Weights of a small GPT-style language model, trained from scratch on English Wikipedia: RMSNorm before each block, untied embeddings.
Each number is 500 + 50 x the weight over its row's rms, rounded and kept within 0 to 999. Layers, rows and columns count from 0. Numbers have three digits each. The size before them is the row's rms in percent of the matrix's.

# layer 4 MLP gate, 704x256, rms 0.0396, rows 478-511, columns 0-63
088:522449455462484535444471530486436505538531560470532562408537434497574452563463474443502506439468535504453501560509509490481433472586607511511514512450431460513582477527532484551474547436561477
115:543512580587414495540492484592506479421508555462518550544469510457450432483463527538518472567522489517501568493530548558497488569440467545456513578523431471576472598462444538611463417506514494
133:410484458498543497546522553539460566567507391555515511517476473523612477455485503513542525579468523420555457460496437512513500388568414523553515418478504516407434514609448482399546574431549414
104:524576438481501451474433508495519480515426515466420424547494551597537515404517590518390467466574485533493482660580519507470434456506501511385503509466433494528530435490478450456501527513594488
103:527490580436515457510483406487382521556534507458489413493467402485578491607563513526428547606498574560552548475441477504532521497463489495523424500495490455552594481460509429517537446468480497
105:452440510535399478489505539480479421432605495486496522492520546454464457551487612524539458484500556606445527452529503477469431594429517502480524506455495481526499442541487469575495470437499576
097:377523519587497555409497550553534420468558520533529406540519568559450585499548490437470555493458506587518420496508471488462466491475403466482577482549506479514441494490444439567524380602536439
093:411501569563607375444518533519417510491553587546458518422429579454461507447567552372474486527476498506495485429474417554594435472519460442469433523523519505489500475517433489482482430481555538
099:495520566521376513436471470547488465520469500469497494503439473504460550448495482494492517589481604527592581510554608454490574508482535541529489565522531476495487426439490473561455399577531532
096:603504491505511480431514458464466473475499479504514521522476575537488524442543485491495399500418435577473459605486520490495536536469542483458491631538511433588393540479578440519499423541517519
092:454572539591464540515512487484522500523538556566402635512409479482448445528570524525517452449642457470433473505477451329532452527473559520437541506494476457479455548533457437533489467547462435
095:540618442508479492487412421475483447556460515424456471549513540501521591455536561542493456477481486542465458518531509429518533438438429523433537518529555518608452428487518565468477438513415512
101:550512592554532516507501497482586504495570536548493491531542489478544386504498507413490523554579433517557476554520471486516609555544503432481480528454436486430373507517487467509464494589507444
090:436521572454438517517454522408536425507461483460483498470446534436520542509500495602453492525456484526456500531534554433478413554442584452484480560517408457556463573503480522533469556543623551
108:534564480483431544520535438505549445513515578508512475484499462495546412515569453481511545469539433551413533559464557446556580492536516476469430584486430532543492541431514509542475433444436425
094:499580500470434436489561506502564498521562456541499351567541529612421508516496454532506546473489481477560410521514536536443467468540546458535573496475606527469520388472447571496518433476469577
104:449477438503469556565472518510618557507478496496473444504520489397607573470473563575477534457463504510489414504540494507441543469520496505578507475524531506524464528536444500493643549561549409
103:404492566417429470505480489508491392449523626465499495503405553496492503574524500498477460515512609529551507480494507506489453435525532560500478497420435573589569566419574498542443451419548480
101:524604431496534465509422464518517494412448560454464455515447608474504523492406479481515468454536447589468471511555508454486440628503498478458491589492433467598546558455502483460472510484474487
105:543499548440439540466554418561500546509530404470507611498470475437521505525563400491464490466382519552435496519480450539606476473508556486547535549505486464540447463475576496498509525503542462
108:503544388476513600670502537490511402463486489393498485481460610585557539443486473543443513529451470497531490509569497500518439525581462542520513547505509413540513463436476538585509497489448486
102:437519484525480552477509421411449507536455501456482489534487438480494495535485509530515536494556553523526481422541509481485516503524593607549518522485460484513586432565528430493446564487437544
113:516464474516433563489472467499460426493565500442530523476480547556482555430469538609500508443562600521491509538596584483484510519562453517441530421497519570537571535467567523519557453445441546
093:528478545449492454432553530581499423487583469488463437551473594549501431553483457535579614598520581550500377544367516556544546417509531498545419495465546579483560501501548536544480408474475548
110:643596552502567499534547508558593461560494434484547535510469470526484452495499520480515469603522421535477546482549463452496461531532463498471578480397493488430548477467453460478507537410496426
086:459455518587465575453428572500398483479515492484510456585396596503433499467567414442416548579585427548533507458433441534517529636481431389423375518454548395495506559539446518505469398447483505
094:443455535543554616531475528559475511509488458549553480618415472567440542445500490572627551449354480449563417526429497531569537525548524494470549552592485614434494470418462529538476499542542507
111:486540436454485577519487472471472460513387506401561504487556589499537479538502396473477475559568458420532433505507525574590496497519514512478578549448486422519458505482495614601520478493450510
083:585547528543491540533566517548575460492561445510505556475595552569532462528577461534529539536610466580512518469603538554537568495499561556475532488438485492450510418475418535579455504535516501
096:415362443579582512450505406523517570508441563428540472476507566464410535383453474450562490540539579562525474509506469565550531426382509496519522418500525588512472449443487513496448495503483590
095:493475464435555584588559561482488483526456489463445492482444520599462546551504476480450469504453471503542473495413463533470518555542454495509529525413498452564532524451503465548463322365524494
101:492441640479469470549526479517590482534498556465464483552555589498498566582431516526492503532538458613558525542429505469514506596492450565497515438464526551603506481461503464631531460461483498
089:544523453593438618505544520571483478548520506490490427585417497560440384606525419528515496584529502551503479475520529490502550504498510482541549471502480437484543526519570421522509342462572586
103:504496446493486516465438466523397461478480467453509553544475464417475477434495562511463433470427507490468543517546492470467471515446495473459504644483463470545478515437531419455571592482494572
# layer 4 MLP up, 704x256, rms 0.0386, rows 478-510, columns 0-63
092:539464494449506540551596536533472492476544538500513423535549478517461511517516485411489542552385521441461412493522509515433420392547490379426521589528516555482501506467499487476463537464382530
111:432441562529521557447489521548557407425415504522545497514520541535475517581465475508468514472556614464563489434460451478557468503612616468433532462580504571461550464591493452526533548454442494
108:575432465510509499517567515689536501434551557486404439537565452482527542565502556439347502510485532559512527491497466501479494549541469563454412533427520571472515421509390460453505455548532469
108:453418500458532576474523566540463477485432372484555494535478572485589537450506520569504517515413496419419509508514490588490475464522523530488478496581485510500516451571476519383565395508587477
103:530551560490458487497554513468469473516617547518521538414538474439472463491440540444639520564543450553471505409403495484443545540453493533551493479420463512465545481555481455550436371472486607
104:441399435466519505518568605484505476543512463542540502507397501619540538454502509535457527489487485539466446434593517520439500573478491531483442476588551595494481477508484547463516550495433444
101:406458500524449547454506531456460498576591366554468491521481530464526559501525439545564571507479533479572427566544492530488445437438382503481529487683506506483433604536443538460526464574532499
093:550505520578511514597468407558423536536519436534496487495504577502537522476474545574533556388487543550514517499495540424459405441402469480490523503603442544563521522479534605500555428550451485
101:450396512596545533528431473494476559459466478548497583488430592432481548438499458451509480536531402410517504559444447577500390503479513440406406524504452518510567553533476502473517548511462442
098:556491411468483496590476529608529525514490488486441552516501479547571432505592541516404466456429502590471417510507514461489493519551528646558474479444474529456504554510585369442526516431483483
086:530535443543511509545486539424496389605486426556465429568512368459512434493466483564550448488467456491419454459494403423461474501486457473474590431579425483523499570518580456559567472432534474
096:600531514535441511437490500511566518480503479503557381483538537577463400480429455512524379484550401512484558558454538477461512486474542529444558519496444487540397593535467521592424472562499483
107:475494509507452517488478506516466444341439474556520464475440549534320572461448542487423483481433538534513542436569496480534433449535538615501469510501527463559550448537475475478533459577509526
084:472533539461405419567500503478568416537470501498475562469497463476540484445537507510492548492413450448431549571473571461475439420495492552494552454534495454512446517384554483504523539462527474
109:515651411536524594541439514484522474583481455531561587440533412420539470493524493462559526519505480434488452462508481462503542528534443528602482536492458440504510566501574404432478476493426403
106:469565519428446503510456562440448575554540432526431488529508457518503475553514505540516527479499498439482460421406438491506485491548475510585527462498496467336506457558514488424577465506497508
096:443544604512524538435486578505501484502443491498562415363552382516485487459520403472486534571449552509419505470380526569573562467452449485509525405516456524453511544474548510487471447509497465
113:508483514570534533383525543470472464547456522599456567507476452594466443441521632522558539485449541514476472510565489433496515531432448484438420437544460538417516433515477516481524423517604526
112:468519510571501558452561524557581478420511474490593477498528451528477524538548465466434561442438536523427524442473400510581435516580645509548526426503478553492538451566559599501471531558476479
102:515464459480557461431514431575590548508554463566402556438455502485513481475506512458497500473433455579534472595458479514487542472574453517463478486509506535467428462538449527479508568610496546
101:465589538516469430540575422496499566537478557538510392505508540459512439500534496528556584476534431539453505560452437513455568483509475508481515485563440490511531489538480563467471484521553501
097:462484492570563499412598561514491560552471480450521450457495461569477424447451589527484540494498457466502445452541458488477468570517500478532532489515418469519526484529474516498530533370533468
114:423495537418512532470467574404473534407463553442530517460517473561469495625456584468480565534410557473555471469456485569532538462424584411483505590437623541541571545456560522474517459525463512
092:462547515560483582509506476440490478631503521538435534484475445455502490428581449462485511585518526546455537451489472389496450537498444475563547428578562501499513530579536465485562396529489479
105:486437495482542583487460482460531603503440597531404548600557525465552588540487471505522488430563487565472566545511485519508523463454529506515524466537420580546507499423426457462536576532521546
084:549565482519513440520586419474563487487504527516455440552517484493476474475427535619466491462526561550475513542544514469495362486502614501477422462441492536543551505436516533534453506488500518
093:549515565387411478486535527441502364483477499480575497498556552594435581499520516528523458473576464478534511516440542567468534501461508473617519536474574448501602502502505470515446433482514564
104:556447587474444505581473595518512436520477448468520574442541523523520479473530547516490591471481554436553633537521622444483524489516423611483526502596489515523537516556426484477472474405498567
081:453504509533493568467431458472530505549501544506521631449481519420493484431536599528508499562517477479564592578571468459518435547460484567510498435411506501478574516417483421504579466546443523
096:393553567505499423468524532489489548491436522500475500492392456523472601558487472451357499439579525501615416414545479467597464529465468551544554438506478518491600450557535543451502458490469517
094:523450482423507546562483596449483547540555476468445457441489440550522516482525412556542540460480454541453558448525532572457472491529460496518620429491372420475463515434479488495510420392523512
096:438495588453582448467568445445423464565544444517466485492452563489493462439379441577611518493478476517518479438581523483513490461493441483525477533551481587541505417544501453574490562492552547
094:472466457504500570498512551573443553518576434550549481454468373447508428518440543480542536537540551506478543441536518481447552430523472464609589423592483419415474471568573481430563402461504550
# layer 4 MLP down (transposed), 704x256, rms 0.0379, rows 478-510, columns 0-63
093:451485445475443505495408494510512411558514486467589492531497532464560584411452494495576524489579466481427464524513580500480483573522544519516476451480480445469493467499480484451490520464661430
114:537458560624472520512477464637546416485465519524601482561455524464407521520540484565495483521550530442550472408499525494497491499535581498436534459539513516539562502587531479524494486549540522
109:419584545459474491508444507332428495567459430506562582488420539487449450459493431565581476542501442465534458499487552521521516443451510478530555492551504413535475579502671541544537527440465528
104:556395517472537452519570460481500448504514437460530483528565517508480447565551499581404469523409427458485524495462487630509517455527548556529550550472521419374545482485538591499510432463486468
100:457456557449501498463478507542491426476484508504444471590503591612513453554516538490457538471511569479508512552598457572557523434593533496463519560505519533495526429469521403492573539421491486
106:466589518483479392535580518541504553448460481492515496600407485590564478489350457538597476543484553435492445482506475416539485443488486556517440541587555531509458545499537530496497648487447488
103:565400541457440498511450444393400500535466426486485623462486503423616495493482448596500512576512585420517531502592509527465496507495476483448403509530519533474552585533465514419454510508428552
094:483510479497506468598425478370477467536414494474528578506587538472592549479514451531501540524438477545521488464605567484515404634431538577521517466611539497556504547577482481590427539635504453
105:442394516618473519491422396497474535489497465525532580455400528502440583409492514440488501538539470447578512553468557531445411474447548475443432507556443526534573507539497478522494456434480460
098:482515445461481518524530590617498524440431518501438515490499411523513406591512527507440508437543542577457509533493525521503470467557553505474443453438481572389533520524536479477510565443515428
092:549488437481556467600443503446531383580466393462479343491562442518549456464436460515498577559380488520512493493520467552486528459555469453497551469475562530501543466520561504495553541434561525
098:509559467507500429513436497512466466595574528468525463475509479464516533503540522543491507434504538564508460509498583457525444474453379537510535514560552488539509440474570516452430445485460532
105:554534577557490510526481482545588538446560466580460462500530515517525367523465566408505520502568460510617505504517460487514614495577552492517534499476449466391334508542495480472507527613490439
089:554509519457479427538511491530517471515491519532469571507493471536553460508556515456546510435471461391508514565435543503492538392533455607499507423530576490440470455406539458500474471471453430
097:433494521536547510490458554479477510547497383504473533507434520533448584482477513498506453493442546457583464549573500543483401440492412545489571436556588468515513558540527455397538547545602501
103:479473520507521547465411537461452535465469553488505647471468451404586460481469509506426508517476539523489583458466438499511536529452425516492394490496438451455508635573515440531451534530487446
099:604421423570512441574472480558408569494491509463517574578492592529513584522496543502540471466536493499556515517652500496481505573575503506475498572530526486509444495515459486473486568448482528
114:472510552558513591472441497506483440538466522585512551451498529592466429485472589429555554530505565460489417492584513423491571487517487496469464500459448504465605508570525527487509408451503466
126:468517515563521538456586517567584488415525482509594474470561448566478477491536451447460526475412512533440495478522444489530436482544667478557490443540453544528510457556563587524410538582449462
104:424512475464469524501491524482442446523475487444563394510614522446414456528416495520500503491603475492531532513576547476492442484523535476467570475562497534597538516565524405478447422486517439
104:503507447555466449499524454480548453497500435498525383502528376546543431472490466544400587495483451535491516516415435523435525548543467437478484522433488516531485509461565541433489493465522543
098:559511449454503457517408488556496484424515511567543552510507553407479559501580366493529464504511575507556469546460527470549498439452442452487611455508582524480463583514489576536485431549495519
115:392530455451504535489535548392466503440460571428495594473535438519398493528386477497546538502453464539490476485562495508515514483480535458483485518460613525529532603433477523527549473500418541
091:530498518512516502557534431437497520483579533535501619483506500525447441483526553560484509442508505492533517484608489538450529582389470529422523510607474461545501565494464480454489495570518504
100:483479484565489515479542461503533447527528610593587526510537521536481473518471537509517501547429515503572456496510462478493505574454495508540572467460460405472507534558512481586381392497466454
087:449532481614453513489450550474422532465560493501521372569445579472452481463533420497407553564657470592487512442395514502531501655484461423379378474453478421467490533523416533469401417450502569
092:496498594495544573509496563517499459537505403537516484584463471542468548466487505551604533495378415483518418500406480525512523526629486508488499514547450588428532512393526503474599499629494486
099:575526468551507457505597481447533394612451417543519476579570416479480481524542429496519464500485462546601555521417576532452512439486488481445574517539496553509451505585460527536478448463538568
081:487536556430519571474525552550505545465536601447494540439432439451565414524490530497455495466433502490550459472550423493576542515454526539512498505521481511581470532497453432580462480579483479
097:499503437475428540534491490497433444593464484498451482510621436549431481452463445504475436483410516377439471513608616482488432466559499410482468490611514528424512496458593496470498490461571471
098:542463538561449429425403547497474543402569515516495510487491504477571480484531418597550561501546562610474568483608521464482479455411523508481560470592375502440469425545445487471509616595517477
103:445525504517549453471520406467441448503553403559488468515417514487519444451436405548522463451490530517473475507576548520506478427510476458553428550546511610466552469560473434569458606503621536
098:490475546418525450450414485495528586401511441533490621396560440406592558438485593446502496440467457470523558520572477432444464473508472511520485518544478535490469459497386578428533622477529467